python train.py --num_attention_heads=4 --intermediate_size=384 --norm_eps=1e-06 --positions="rope" --qk_norm=false --init_std_down=0.0801 --optimizer="muon_variant" --weight_decay=0.0 --max_grad_norm=1.0 --final_lr_fraction=0.02 --max_seq_len=512 --train_tokens=128100000
Each number is 128 + 24 x the weight over the matrix's rms, rounded and kept within 0 to 255. Layers, rows and columns count from 0. Numbers have three digits each.

# layer 4 MLP up, 384x128, rms 0.0804, rows 31-236, columns 96-127
134127095124099134144145144129155153144166106110149160125142127107112144118091129110122120179128
126137079113162153114133148150085123111180121126085107116111135137102090155083127112089125156124
171141131119105070111075092120126166141128127150114082148138143142155080118117177092168124128101
114153128131161138129118127121078136142110139101102158134138125129124152152105085090083121135168
164103092147169109107098119131139138118127111128126100135112131153121143139096087151121097136124
122135101164096160127148140145083087119105139127135147143154087107114129140142116131178122140168
116125144158122117122092129125076110105120151132178149142086153130121122152130104155166107151117
115152163145103092146131128113138082122129114159125124163167137112129117112156129108149118151133
129145115113151151093150114121152101140094129162123130127098165123161146160133105151161149115106
104085141142129108145131120150090112140119115102137130110114162118180118154123125137159134142105
074138160138146117132129144106126111126105092106161114079094106142096104082120132153168128097145
124144125143136135121141140123145121173180124116173150115151160090093106114124122093079130092112
133133102082143136128148108117114122100150138122103129140118088145155131142094153128132096096093
128117128150106134127186135130106139085131110068121119123122125158138136087109124145141180152152
127132147106152095162129125123125136096143139144105137098110151125172113079099136164117137164102
115122153119090135134133103085038118137151125128142152115140117140131126156091141134107150127170
133159126076182117140173110150146135092135096135109121134155155153142119121131138092149091101129
144121128100146108094111135111138143132132099160151133149150167125098179143126105129119166165128
125113168081158166126140086142125157087097112134081101098179115108126111132132128129143157117127
125158130126118089092163125114124125136098057131168150136112150153169132136095148157133114096096
119129158126166165123099127173114126113126101111147176103110114117122124173088158103120145125131
136109133075104106123089114088142135157109157128115179137100146064116115086143132129118138153170
136135112088141105101111117156087117078122131082136181104126101116147096121085121121146108100116
085128154149108136146162100143126156165158085148189137108141117135131142118093113103137126143134
115118145082129145123126098113085140108102173145132130157098088118137119153090154122121114117124
092148119114149120140140105154134185103149114103101115137122143170066118137136130142164121162126
141132099117133143107112097100142128119099112152155114123130147070123130176140150140095139106139
130142133118101099129144128172108075115120089157163086135155155103149176136154130149083117112154
172089136153108072185159089123170128142128105109125120139126087114125126133126153112185136100084
164109135121135142139127157121128148181108102148156162110143107106123110102105111124173170115135
125132137116127151133124127165138113111111117132125081172100146112128135153157129125137160158179
129153122165157106155098132131139104115192174118131098162127147117126161174144122126161175114116
124125157124063113117136098112137154139129131136105213103121106134089149170076163131128113152132
092094140134109149087067119166105141129098149134106113102079144133140134171131117131115161114085
146115113151110129161121101157132131131100146143117104121182128156131144131104123137150123112147
126105141076111143143099123145105119143100162126111139109126116129153097135116151117106117106092
107170122143161123122121086109118111128145109160095142142105129129103128144138147146163194158103
121113152112104143133130152142144146131148135097092180116127086149133145129148143146114128124124
119168128107114186117094108093120133150154120138121134148189118139113109148124127156146123118151
113160133137065086120141158109153122117157124101182154104132169138118081115122172095156101101124
137117128130122105151134149138150116118132156151105125168143128079107121111142132137140135121127
117114152124148198105083147101103116123143173151141119091137135121136126106113136139166165141120
129123116123070150107117147105117146145158167098117110134144105085102169152099176132100117207118
153081157148128159101141088145159139159135153130141143098129127082114122135121137129115115073129
099127118141179185111092124138110112112143125122149101107122113158159136110119110169140109087131
065167169120142153131129141153101154134097111174153136089137140154104130141117107116076164084146
128162136153143125108135109131146089127148112074124168095161095075147085145138102152115056140107
125145077129173151112118147112093124094167102158091119102149108122105110161171104099104143114160
121157106135158133137132157139113145105132159087115134107119151141155117155146168163131149151140
180140160111153129160160120110085161122093110147141159139131137183167091113111117169115116138127
156099131120116141133143123141129126132127120138146104119111141155151131119122100107134156110116
159141112118104130148164146121122090098106157098131135125164092127105137142112129133130126158159
147097153119122101125170124133119086148152128099114172111128135120128146118117129152085139124115
080143139141145130155146113125114099102143109089110064145166120122159138141124133148110196111112
137116151138138124084094128136104098087136116117134130103072133132129087152088095149110095132158
152130113113157136107144127145136086156127099138194140126103122142164127112111119120150104082136
114111147126113113080107130132118124137120103111152106156144115118121163107164125111137103139080
142108181186115077096141119092117121088161119109145109166143126104135097112061095151135120134126
157149100173081133106128152121139120119132120129204103104152139131147089109084150097122139152134
133126112139151132110127119113116144134128167098100086091165172107171107142094118110164115097155
085107124124122104138131138086146133124100163125102153103160105124097157110081139115115141162152
140107110093117133096141115089140144171124115135175158094127139147134127141104131059143103097155
104139131172160129146135106121159136099107116139122145124101119093150128152112135131138140165137
162112144103149129138115169125119094113151119141175108111103168116151100137134178145138097142113
097138128136130139161116109143121137135117129126140108105147092119166134112102146123150137135129
103076132149111167141132138124118098061147125134159113117052144120114107133133156143133148114120
127127105152162133149141127123128103130108114135112155114137100140119153153148176131089122136121
112139130099130111125099139141072125122117122125147107121082130109135108093126151125095131121124
134185168129144103151096182092119126171121087107145088130106111141120133123111097102171129125124
164101154113106139124115147136145133114103093122145151105117166110140109118155132146142130105132
114127133131113154098107150157158106164162136125081138112069136124147106133176086109102142089131
141141133121129185127129132079170135152128113133108121146099147109140158122152108124161105121116
151124129086098091121160160105126154138096119149120167111085145134128154125187087137144143130124
111128154106160093152108110130125122087148134176163075079129119122155159109134117164123116115136
078142123139191155111138109097157135124125126100129136074130149104111133075167139087148167115118
152116115112112143113166095098125134106106122154137087104111127113140108120173131111125139128151
115156127090106126127123135124135127097122107147120111155140116105104113167130152083141138055147
153196144085126108070094137138118100125164139132152183108138091150137132155119121113117109097140
077105129141113140151081095129171091114122170089114137120140119133156122121100143121141140176144
108130101144136141095125125101160125154180140145138162130145155160116117106122172180139128085129
150146111133131151084153126106096135100129115056153122118158145093096085124141127097133141109130
134144099098183168111140136094162135060145183164091127131163093117136081111119101120132119069115
089076123153163128150131121163114110125134145130159172106112087114079157131130178115135164109147
115147095147097200071150163133112148100172105103106130072107109143149121166113150120141112139137
117127087137144146120145149164096125157161165127116132095162119137129176089143164123120132050141
162132119130157138122105110149090120085122160143106117149137178090123148141156154163123112131136
156137142158110121126111114070128125110158168130158128121131176117092167108133155094138133138126
146087092137112186120153123163142147140132153111100151141103100112132100159123118118155145138103
122135140137155143125159099142094131145132129105098145142128097114126134147192099100135127098133
159149095132152138082128136147080151150150108108132105122120130128163125137110133154170109123133
115110153139108120165103146141140131183137160158103118126136105119118129119137157162093119125140
101097144115123166124154140136125114190125096171115116144123166117155116108119144107148130142174
083139121136124147106139102170098110165153124131159075123151101123128124093147099094130136097150
105088121089115114129123137124122135069097152114136127083124176131127128118164173145122119122137
156156170120120052169143108166089146142149173151107119138130141146147142087123135076151116107163
133142125127075146147133138133176121180123125097118150105154100135141180132137135112138129143121
134105160094134165132181108118153179145135114144107125104109150115134139147094118119117112119123
109150142144120130180147116116119138178122174116145123093130169148094153150135150118119126125126
151131154067160148112156142146095118126154106146125152108100109127163144111112106085191120118141
155116104139136091151113087118142145121181131143101132139105097133109143107130135134140155108151
124134107109093096107138112123152199167114125079111142153089107117135137150151091113119138187122
166126127123138110092098141103131137105101093142094125154123126128161081164152135115164112097089
156136127110114146120162144146125130113169103104123133151134119112144149139151144129139105134095
094116107115107118154107148122115123179129122128126131144125123120137111100145131093151154122147
123171153119151112140163121127141097085135117146171095150118105172133141102163096143098131146116
124137138141143150118155107131125127157146118115120131098123103154100106119146148119136122127157
170121135134090176092119160097173136124138111132140118091166142101137110186102118103156170104081
118160129092083144113122162105122100109130165139132138119087118125117150108167083139200130098144
121182139101136144131113128094099082118133122128106127149146152108114101126124154171127149117070
167179146113120117067193148108102106147146145094160100113143126137129161144090121116107121121172
110107102086122186125177115113147103167153118143097132125075140154151128144084104110139125139095
125144129151093120141120134128113073118120126119112144153151112143133151127150140158144143117123
095127129149094114138130142103168129115151148109119106107139137127130103107121131135146124102130
123141089143147162123149129146095134137169123165139159149143073158151162135151110085141140165090
149131116095123136173121122157100142147144127153097155118110096100139100140159102123118110157134
091119107117134152120169109126124115119150137160172151077135165142098101117128102103137159086122
126136143113145096096104153122123168155113144111126161117123110140115109106210106126096070094128
118144125092125156102161135169117142150152164116126124088131137140103105167122168144121113093127
117123141128164136089166113121138111122146120101134130096105107125147168142109147147147146132145
162074149156130106103162079122098107113117153072095144135074118079161094118153109178128128126121
095167159114163103157140178161121168100121119108092131167159136127133105149074155144141165119167
143117133131153077092097138187146089147129146135129108107137121124161148151124119133118145115139
176148145112135135141154115117115114113136149137141141086134121114120154108149135134122131131163
141133120114149123116120113142161118140148110139129086136144182103121140107128144161119138156134
150160109131090099129105128136122135138133130090121112162130110150148110110153125129141104087149
123149187112117157148123149117098110148114154142114134055155143111113144130143130116123140059112
137083139126144107153157098115112127111112131122152130148144111150124196154091134127148160120145
153088076150161064118126150134106140137142191064171175114126116131099145165099156154114127096126
123113139114116107161132152113081112122111151124127123123133108100149114126122125115120147129159
119133142111119113124113101147163148123093087130154165150121154116078105123086109131168125182147
173111137060106189106180162186106125136122170118158144129120176114090088151107115149087167137115
086152114107138132120143139102115132142152118120127135135155149108130110161099133128134152143102
132146130123124162110103138128101107134159090077151147153145133124123131102108131179105133165117
191164115128044159143127134164132169114149133150146166158116142108113120119144114137129152159137
124141110131127144154122127144141146110103126148133139105133160087173139106148112142136133144138
150133115081144119112137138152137110132116137108125094129097185164129118135098127099135139125114
115153143147116114155125074144174131143173130132092076138142065135138145158147153090171118127172
140118132148152116160118132124132175141156095092150129142111138163116121075166159159143132080131
155146129163140145084112121123134084136122153081126140086185106135116176103133140149141117098139
112137129153130160127139083149110144158136105149171115157139132116090090089115161136138097095135
139158131093146137154086087125095121113164104148107116111128150122137125053152140160129153153106
108137135131124136127159164131124088143122130159140134099123141091146124097140105138126139129123
120138110109098149116148092131149126151109067164120184122139179097113194109134150098110150141126
138159149129071122163108129152147094159131150112103123139110157129155091125086153145136116133085
136140174094125096109125168111166149110143168128128136109122133152145132148130142106150140099148
113175130103137095088141144155092152131139113115120132127147074130153160118097134102141127129161
084127120128146141160131083100123119140141142074121152129135133128110156145097162087115163121127
176169120121101105149136180133107142105121126144120134113120118093113156144108120132179134107113
103128081147119159122193117151132122133121102158156152146120140117167096134117150137100137131110
136130136123140117122167136112143092158146124142140087097081148135121138078137123137144117109115
115144125096128159121107161183128110139116091114131108100113098121132136129110142104142171124078
129115150148123158157125103119117180098152092164117149104126120158121101154102140159140129144153
188116091101164139082216086110117157113156125062163129112152121130148101123152084096121131171134
140110142107168140131139113130072091116136153126160100123099117096150113105110162137128128125109
103123195182109135105090092132112129101125157132141118114118102159141189082113090165131124131131
139070104118094140153152151130152151183141133101086155146119126096176124116142149148119123109108
127156130122176111122104119120190130124144140126138148128139144088113155102130084152106096097110
146148126155091118139067076114139150097134133139124107129116129116126116145113186135139140174132
144133083127115136128095128126123096133099118173141157109104147103123124104128135140136124124120
078086149145174151106138122106131130096158149135152125123113162141160114112126140095067113128149
159126160090140121169137142079147138095130158143137130138118116066098086101120141115134161157155
137150111170113149157118131155110136144143118180129138122135120142139137092122163110149122136095
170083154116106113134128124148127128118149091151115090104146115125114182117143128116113111130161
121121097137126151167095104092152112121163091082123098099122133166129124099155123129118121123132
133136145114189183104151128133118105131131102101097129089130088123194149156120125119173141143131
106127096110109157160116138155116150100141120084091107133129135130127128148109153146153128083150
117118160121114145159089089120097103094151148118103118119115149158133138145122127142153173142106
169155143142119141115119151075139135126118161137107095147130086126156161074122126124125130144117
122117115129111115119127136135130135107124143102149129144067103126131153140136139162140123173125
117121127130135124149128114137119148136113114117139114134167081088180123118109150155136121121112
096169141100128124169182115127153159147125092107104136112143104141153194110116116095069138126151
137145151123107118113111141127131128122136127130111109107138150094136141068137105114131098174109
128163157142118151122121122117169140127116108084089122171130141150104071160144114152118147137126
148126109128125151117152119143114117130092127106136120144118136111141135175157144184137137096120
122098183129076149114096135133141156200162132163125141140124188119121070105132098162112124089127
150117119142124128098127114103167137125116089124174130132139104114179086125141165108114164112127
148106107136097149097172117107118108132139107099106160110117118145134129124140138144174102171149
135148114098120141134164113106161150102116081132124133151093160124120108149143141133119127128139
094160171129107126125134133111103120103096052100167142104125155130134124143153112132143098136179
118144108078108176119122161121087131166140095159165137125153085123159176159116150131157112116116
104140112149119111138186117107116143150093142165095138103139104104131136135145167108110111141141
114113112152084152099096082145136150098129126123146177153116090140155167158143137124109155141132
120129099107149104081111137139109159093078090097113139150161141135152140122093123137120115123154
098121114142135113126148155101077143114137098099129111148101173134150141146153146112158083117113
105131107111112132127103088115162101125098159119113134136127152126129179151151101141141116123131
117124102102085161073133115133126103133178159131167118138152108115134152134164127070100140086117
164132119113137170156147113124137107101144153134144125135110133127152164139157112098125111065170
102103131124123147122105123107148110085103173136120121107117105164132142110117110152149176154104
174127128129145122107099115121121151162183111159127116116148107128104140145149148114157075131158
138151135119118147118125085123168145133180164149128162128130122111127145083102138131079117119189
124159122138127088164155151140168120131152109166102116090187169146130142152165137125143119093132
120175124129163146127108090137170131122132118127132125137109113115088124134167129131107175142118
159137093155107097132145132089119140155162152124138117111116087132156124123063119141100135140110
125121136169131092111070110163149116108117108105103145119139124105101149150120137095107170116141
119158134142120098113139122139089153106145135120124159131121144130088150132138096153144133140127
132108167146143105144104052147116175109134065146096128157120122098116135156156120086158117139123
091093120143171144115080119080154105100119130150122131120155122088161108060136160105121099121169
124141136134101111091086114121147138084138123129151096123135122122133147152106104124099101140143
085142106137119181114112137144102102131108133107097107117120118146121168164127113129142157154096
181161124093110140139152121141174124152159125142107158117120109124139160125158120148106151178151
156133104134125111132168126111143103128114135120116102130130146083113117124155133106125161127128
167117074144103140151166140155122146134134129155132135086157106100139168106051186156130141144126
112148097134131153073117095152125107117113124129107136117104113179149128124095157121092095094075
132162148142128141069118125142127136132111132101168137118102073102155110132127157111116140084177
150099111101153167067137159135141171174104154148166142116130127093140113121141129108143142087150
124106110120103157130126155118136115132116154134153137097115095136144066113157111148125118118180
# layer 4 MLP down (transposed), 384x128, rms 0.08, rows 31-235, columns 96-127
096154120159157137116113147115151099147112103103103162086097137127123119166118151127144163139087
107136134106095180116142129109135117149104112120102138156110114110115152156135131085178143126130
110166156082148119129108109115132046131111108085113130131157129133158161139097133152104116099175
109129119126047128132126092159137139145136153175073136095117149157131105129128130132135148134138
108141123174120123121155128117098152101152156159117157122125164157150140141135138102136156149177
132120096098158097172143104076137124138134125083125119121126100118133133129082166131165138098136
126105129160142124171184081141153071164128106141161126104123103122145127120118164106089126124137
099125090077131131113157163168134129121142112091163163127095117132163138138112167172143135107122
089108078139122132161137127159081142146130114089101114146100117096110173166196118160122154143105
122129092097142140133098118182167102139142142136116143116190154145144121121081176125117122090175
129116121100159121086093185122106093082153109148134155136123163132105116152134094131098137182148
132138140109134141122132146144091115112143110127131142134055092136157173161092170143152117141130
127103136152153146102110147081116125156130130118145094158136141153153123112161138152129165129105
109129084120095125126146116153116102098139146097141133112136154103113090142162150148132108144140
173109144125097142140156147100121160120110090125152114103157123098140126115131122092160123108136
127132163130136166155138136083111117068112061158183088129165152095117126119120122145141124104133
132108101099078156150147155147139088123130105113104079123156156152131091090124146155130123148105
107188114133124159120124153129147148078134144113119119156127115144156089115146131092135128158108
096153110159115163088148145107121143090152119111095133154125117110119125088120083169098076162136
099119139146106150132122122105110082114120169138110167115150120161126094105132134163111118109161
142147137117116114147111113121128163139131151079125172123188123086097128119130109103173133111108
136094128126095121131122094103141140102167117087163161169137147151131154139150161165143107138115
156163139129126103129110080129175124144089114168146125141100118117176121090147098146139146164110
134131132154152133113107102170089119108119128181101169162155076131129082133167103155117173140124
088079126150150104108113143072135099087095120153145086105146112172145122143123124115135109124106
123139100143114117140154201180120117110137063153137143147149121123139080097154099132125123144109
141147124169135131164106122102122141151160162111089129179142123130147154105123080093165116134122
139114131081111104132126127086050137135141118134113145099126093144111157138161133125143113123126
095127123125157112112155105135089140096167112107111185155162123101116117132084127174105112153123
121133087116088108157113169138191152122137100109162155150135111138142160165152143154128181091133
147116148128106126173123114171147110110103138130099118154116151119086158094134109149110115112151
156123148108125166163120163125116125141109145078081128157116131147130104110124123151162115104148
120149145120141112165138114161126132125109141112136116134135099118092084132083087118162095114148
178129122121158097174127113165097101154141154111117113133095126132143156094120136155109148114153
135097108144111120132134108143140174154148086123146123138124090183150099139141102158130139108096
124171103132128112107106153122171126134109160122114091143166164108110102127155121118116145115151
145117140124115149181164141140142128122150129125122116170151118131067146099153125094140142132144
111128122116130119126134097140144173143110142159148140142100101135146112111113089136144113182173
126145153148114136145100105107142131120131145146136146133115180132113136144122163150103167096144
109133096110139123158090113138141136158131129136148146125081123136108115109127151144090177181123
154137119121129096107124129127127135135114142083190159112108155131143122186105162143167128102136
150125122140132124115125106133131139104142144128182127108167117146120058174126112126147064096127
134088122130169088123137165134155120118066111113140133143115173124131151124143106155136148103107
116154152110128133121142135107100141104132080134131154186145142171151156144119086131152150151118
157096184154108150159126144151130152137154140135126149103082140131115158086158144106185082110149
157101119150137102125107098146060144183137128103141132141118125130179144097095109161124109106118
175151157114097103134098155103138134167138099154115116118100159173126166081101123089193096135150
136130156124137105154119122121092145119132143131090163156089130154108115132143152145143125148138
115156125147167138115106118108117073107090116148132139105147165113113140135142133142128100141133
123148173137150117194116121152105095139101130125096155095157138138093124089146139144135108162127
108091104133139119127189111130125151104129112100072085154140133125093144172109164129129185118170
104106096131131141116114106116142117134143130133102149162123104148164101128119121139131064168092
090124114165157135133132133159094104116091179111126137176161087154115149110153153139112086125102
200094137088130112155081115151173109126103124118100123089128134120151154098152113183107116128092
146152104134085116153165175101107158149098094100121130119168091162149114143163118098101107111127
094108128129086136142116137125127111135147128098096147131115160155093110161122131148096127126100
186117148114094144120153107138141119118161146107114133118120116122098117140111114121156124127156
109127085135129109134148089091163120106143142104165134149148086086149126122146122140161113104145
130145139167091136138107144105109116112148148130136128145071126186112116152085145116081155189154
169150154123148112108122121133115106154140077180146118119147141131110126125137134147126169130106
155155123120102167112112132089136108130125149143131151075122092116139126116109147163107100135141
151136092154141125104123134149109105158165117140113127161114138166100185148104129126102117142117
099139199075140144142129132117179166147168077154104141144101161120115102113121109127111138127123
124154095101090146104110143123121138113152135116101104124166120127135087145104130095159139114175
139082094145132154131107128177120124189145154144121125120112126117111109111158147122142123107120
132115137145145137131102120088162141097141113140128118115105128170151144138110131119128139157145
166145114100134147156153132136114152127123118152144116096132136148112132139089126110185140154139
112160105107141110122136132133149141160100122092099113147131078141136173136108104125168122121130
121106126129137133091082108137097194138137125127126181136097132146152112143167116129100074129168
117106105117128138147163112135150135151149155125140151147089116116126134120135194172107092170107
149143133126110136076165128115139138152107111116143130190137133124070141144101131152103170127150
122131100119133135111136114157150176124134108128131124143111135115116127162139132157153167143126
072128119131126163115111125112150138187109137170117111134130132139124128115107185130105122098099
132130124119148134079149141113142125142097112098107140154143128129126117154096160080173126116115
076132151179072139135155116160167153124108156140112148141137123169136134134116097115131107134137
113169116098141131173134125105145158122095131132098136120134115149131165183129135113173085103131
089124105141163092134128120146107143131136134128095122111077147138082179150131129115138149120143
140104101096168148120114134108148099085107132113129146113117160126122159116132144109141133110137
140127092090129130179133110172161156149138151079121137092134097093093141143146156146105159105121
143140069131081097126187142116125113125135142129143102146144125083122114143102099128100137131142
119141101141137126105119157144141150061099130114126100159111181113100127135161122126136162128148
101159152113149097175137113132163101127120112131136133137111143085127147106098142157134121153151
149065122120134136127112142119115152131134092153132146088112097124117147149134135101147126157125
115137146120138090094109093131103086110104150110162157209127163114089156139126111103135136091125
153092120145139132114145109110153118118130136148103078117155101122121148123104178146110128128174
148138128123115116157144147118147129201122106073130120120113134175113115115145130105137136137115
147146136142158173127155154125112114158110085119103144137148078097124154182116170088115130166105
146159150113112122144158116098123125132147147144118147112123125104115135144136152127102150085131
148124108100108107137104153149130152101108112134093110153113197102131096191107116134127144135136
138130121185147108127074108143108068118104116156096149113109126145163098154141129144136111139144
179146102135124090148098148139148112118131103090095129176121160146083140150145092140103131122186
149150150133113142142121127149081095113143144105131112155125094118076180131137133120132145170170
141132121134084128135093123130119094157122147132117126128109174122201174116126127173124131132133
169138126119060131141141126107146139155167098126076150124124138151129135085150150128140130096126
110167120109137126172150115096120139105091155051137132125123122147145149160149154138132121088147
147116166138120084174121168118167157162169098145104145153146139151141138110111159143083081135098
134165164154133142122164119062117151145152092090148140156132105153107142104157133116137111151154
109130147109090147171147125140158124132125133146130108123100157134133126124054155137138132122126
144135173130101146092154148158142097098141116126140139123124165090115099131108134111160111126154
108157126093111118110120096126115125116136146122090121125132149124162129179127134080176111099126
165122147148119131135125112117133163120149124166138112150108130135085104093115127126140125118111
109107115176166113146142098143141146096102139154145159115134119144128090126128170136125129108150
087134130129139148172120095178127148124121130090122103128130149164103133103150106148121076120122
103141168108148128143135149153136094117107098113152134137139122118120145145079164081129131151128
095095118113120170153091112096125118114125169119133117159104072100120107138107129130138113111142
094139150110112163108132151152174128134105120124148124152161146108118134138104149136128110126128
122143117101147114169106100176129107149131097111124119158142107154171076102095124130125113106160
166111131132169097111078118112134132091133160148144145126111106170138102162142177150127117139098
100091167175130195130126135146146113099167144123131118134128121168133123118064176171139131105167
142108159129131104116129132107092101175131158128116135185166121147150148117153178134095152137127
118095090111134108170132129140152150113098090079118137140164153075088090185164133077086170110103
103106151153150118150165149139157117095116107112134124167130129136104121118114109135098131138128
125119145139104140154157118146145117174116097176155139110106125149137132114115160105150109115124
125115151060123179126137137104077116132148140105099087151139124179123173134084172111168153119161
183094146174124072116160113159085116160123120088119144126148128115171150130148142120139121177130
103111089126152148132171110073158101151117096100082136117142102105128125108124171121079112144199
128138142108118181127124104127109135108136133143104101148123116157140142112109137131101189154129
107146133130153149173141096096166119142102079108133121109152132184116139135116160124163137137114
157105145149095183099122092151095152132137135144146174115156096103132131110161120113130142174122
138112174145142138100109150128157140124122126137177112139126139155157115124118112147099116144146
153121053131111134125116136110143171173157100180118148135124106150088119126101117142134170104128
106139164146124106103109088148140140159146134154104121142131152155109094135163158102197114137096
109117149133129122124171140133144125132138118120100159133117129117122111114177165132128119138080
139168147095134143116080149127103157150132096103128161118159119147134160134135178101106108079100
122097069110076157134128112128087116140179134101161142123142088126146122125108156093109114118128
118128130117122102174124134135071111134125100109129109147173115117130146145215136101115145117124
107116120125128088148150127135118122135134179098106152170144104142082146143143158146101128127167
118153160149120126151106102089130102114130109088100208151121189138144169146105095155124119149143
142102134067143130166188115128113123141144137128128147091151128095106169119098114131107134130111
149114098112152140137158101163115132102152150160102098131160117155165084165076130111136154144142
116087142127126134158151173126162138122071153132149071147121182108120144163124137154099165141111
116110158151131082127136108122157123096125144120105096165121127137130110154120118134150131145165
089137112131103109134130132204115107184119154111118112091112178138121131162129150097132123118127
149101162116127207106121098173130109183147126172113083098149142103140124082115105115143146126137
110132111124103113132133122107149156095132135128065106081143147173166076146125153124142151135131
119100137156124151097105076127128145113114091143146130131148122133124095154127138107120135093153
149100111118111166116124141130148113092171125146158140184133138113108111129212146159191092133158
108141105129170111159136138156131179150168094192109158108155095124104158095142128110149120118178
117163131151142160129144107122131111166130141161119108155097083135154175131129134125117126121133
126131132138087115129129146130174150140101131143124136173127115129125114124123066151114115139111
138148100174114154125134120158113100106122145089119132146134095108098078153154125121184155167137
118121077097127133115125121127131157140126120086157154120127094129146102152118151131120146109142
122102116112120116125103130127080098095134146151137109137127096131113138140123104128139171131099
152144131122119095157133147126136165104125098163107118133161113146164133098179126126122105115113
105086127172132109130124101128144189128108140151110094090145106099137082163119122132156149118091
091160108149162139099124148122171141129134132177168145156106122119144157159193135118111156172135
146126128193116135119142147140155111102075142137154089174143106098162118077100116156158163126149
160082125137140146130126183150147205118150109150117136090120138125173115134109142126110129175111
138126109095170110123110154131130130135178126124138151115109107151106156135125113110076104101124
088113174148140104129115120135100128154173169133142146133125102092148113097154108106108114153140
134125150126175120169125127147151119121092104136123144126121130120097150099124101132111162140117
097105123155123132144166135125181170152144092139141133109141114146154103079148117131128144157125
138126154152080113132099143144116123136155093172072125126134134155145107129123096109143148078107
108143148118144130132140106132128143148076128121127153140154132134108123144076130094131072146130
112126086165106156174106107141156157118123125109153136131116131147100111119118138160161183144118
117122111144183133104111147103123096120120147144136134118121100175130122077134149107150114143150
118121153122124128115131104133112138122105121134098145099148129118098095158119155155139165119156
161126145137086118128143172106123143158124095158084177104153122125113103096115137046142192134147
119162153107124098147129092111140136089146117104118154117146153135127156138096134149121125167120
113132114120127180111095144102140129149125079104127093127108095133151162133125119137123083157104
107119148117112127136067127174139143171126143137183137084139119140146172120126114125174056147127
140132148096140137081144131089143096130126157095129131100174125096117122144099128169111151134152
132151130093160138144138138121120141145114094126159135137146119119152168135099122138157148084110
135116142136141141095119174108126130114120076134127168132159136120109076107176207149087104158159
164123165086075095143115106158162080099128152103126128114175131096152190137131133131096119176101
129108120172073170123147065100129114113115125123137134150155132135121091134146117107124148112131
090102110140117165120096082138144081154125128178137130167119071100141134090157115132128119128098
117164123116147136151156126106154114093117112182086145135108133138101121136137147122133166144104
092062172121094125129123172134079138147124113077166154102150153135129118141121153154128137157106
136117130114120134139140142089173111147136134146112139121108124147145152134157100187093097127086
097132089148138073147154111114102133140136119126130072167163136112148146131136113162080146157127
134154112102158115135136111115169129141134178126163133191108171160151123126097177134193112126112
120116143127097135116148139156141094102094144102089121107145110165149143097143117133123127121145
087089097131072147134176131116127107080141091110145109083111127154113128145122111151144098148134
159150136168089151167094065122143129174160114143133082079154070174098167111168119101124107121110
080129085102125102151113121140142132120156160110129083166187121127152161111107131110135082159092
130103108127189094119098119110156143142102091147086126100114138147187133091111115124126118127106
120116156161113090154098096109147115160158092145097131091132159092119130148160145122144128110095
142123146093148162121154137136128115103170112120139121101106181109141100093095153165111110126126
115148125113163122096132154140098168093151092165123050143166124139141111113162124102119115111135
146123095116145125092145145120122109148121110106100113138150148132096177092104152125153122072132
150151115116126106143103082132152143119147123157137132121111163161129157083137180179085106112149
105160145122110100166153110186147082114084119145102124158100155131151140112102138118148164145125
131081116046161144116088114123098127106152146161160134142133102090101113094137118157097169123102
138157166126114111130100139143162123084141114137154073150128158124088120136120108098164103124090
127083155114155112167115134119117120118118127159124135121119095104169148117092137148092146150147
109158124159137127160154119143103102135105101170114094126127113107140117109144086139165113123104
089123146147108103152106145149162136152167173144100160112137138152122136132135130133135114082156
114099135129136129124116154133143133175103141123136148090114095134127094133105158133126166129130
097070111135151111129145135150109124160138164124137144091106127146139110123139147158060102125159
132125178114128155159155121132130120150145126115144170094104083109145137082126167122145123087125
122126127152143102161128118111173181113105173152136138144091171155152146096137096140164106124157
124132156094151134168145144104137118153127150118085172127158148158112164146115112117136109143115
125125150110139089178079126145105119162118098164116086116148151085088144103090124150148148164111
127143124133141082128089154098122151173137126111086124154127147131130138165125118108191115130117
168102058084105140141166181131125101135114115089124139098129113126153179120129142117087181119154
081168173120128124143126116127141139136128118110153127126101168138076157091142106137104075111090
102117149114159142133146143142154105121134075099125201143165133139156095134126121103091103142125
141148109109127133123090098127104144109125127136130117155163148125114166141150116120126113102153
124109144144119166117125078114147161114133134099112127113140134109100158131127144162119197124177
118118147131182151140084137109170113109180122141173133125176132147071127123131120152117130152119
120121107108143136140138153090150147113104136136105097115096117115111124142097127148099122143079
098092113130093132167131163140087125092156140135137156104141093124112129138131136163150143169197
144143064138068145128151121152148167154111123113116151122109134182103119162115136105113148133096
115148195171120127092130135154118115142115143096118152186173104121154136143123106136099131114150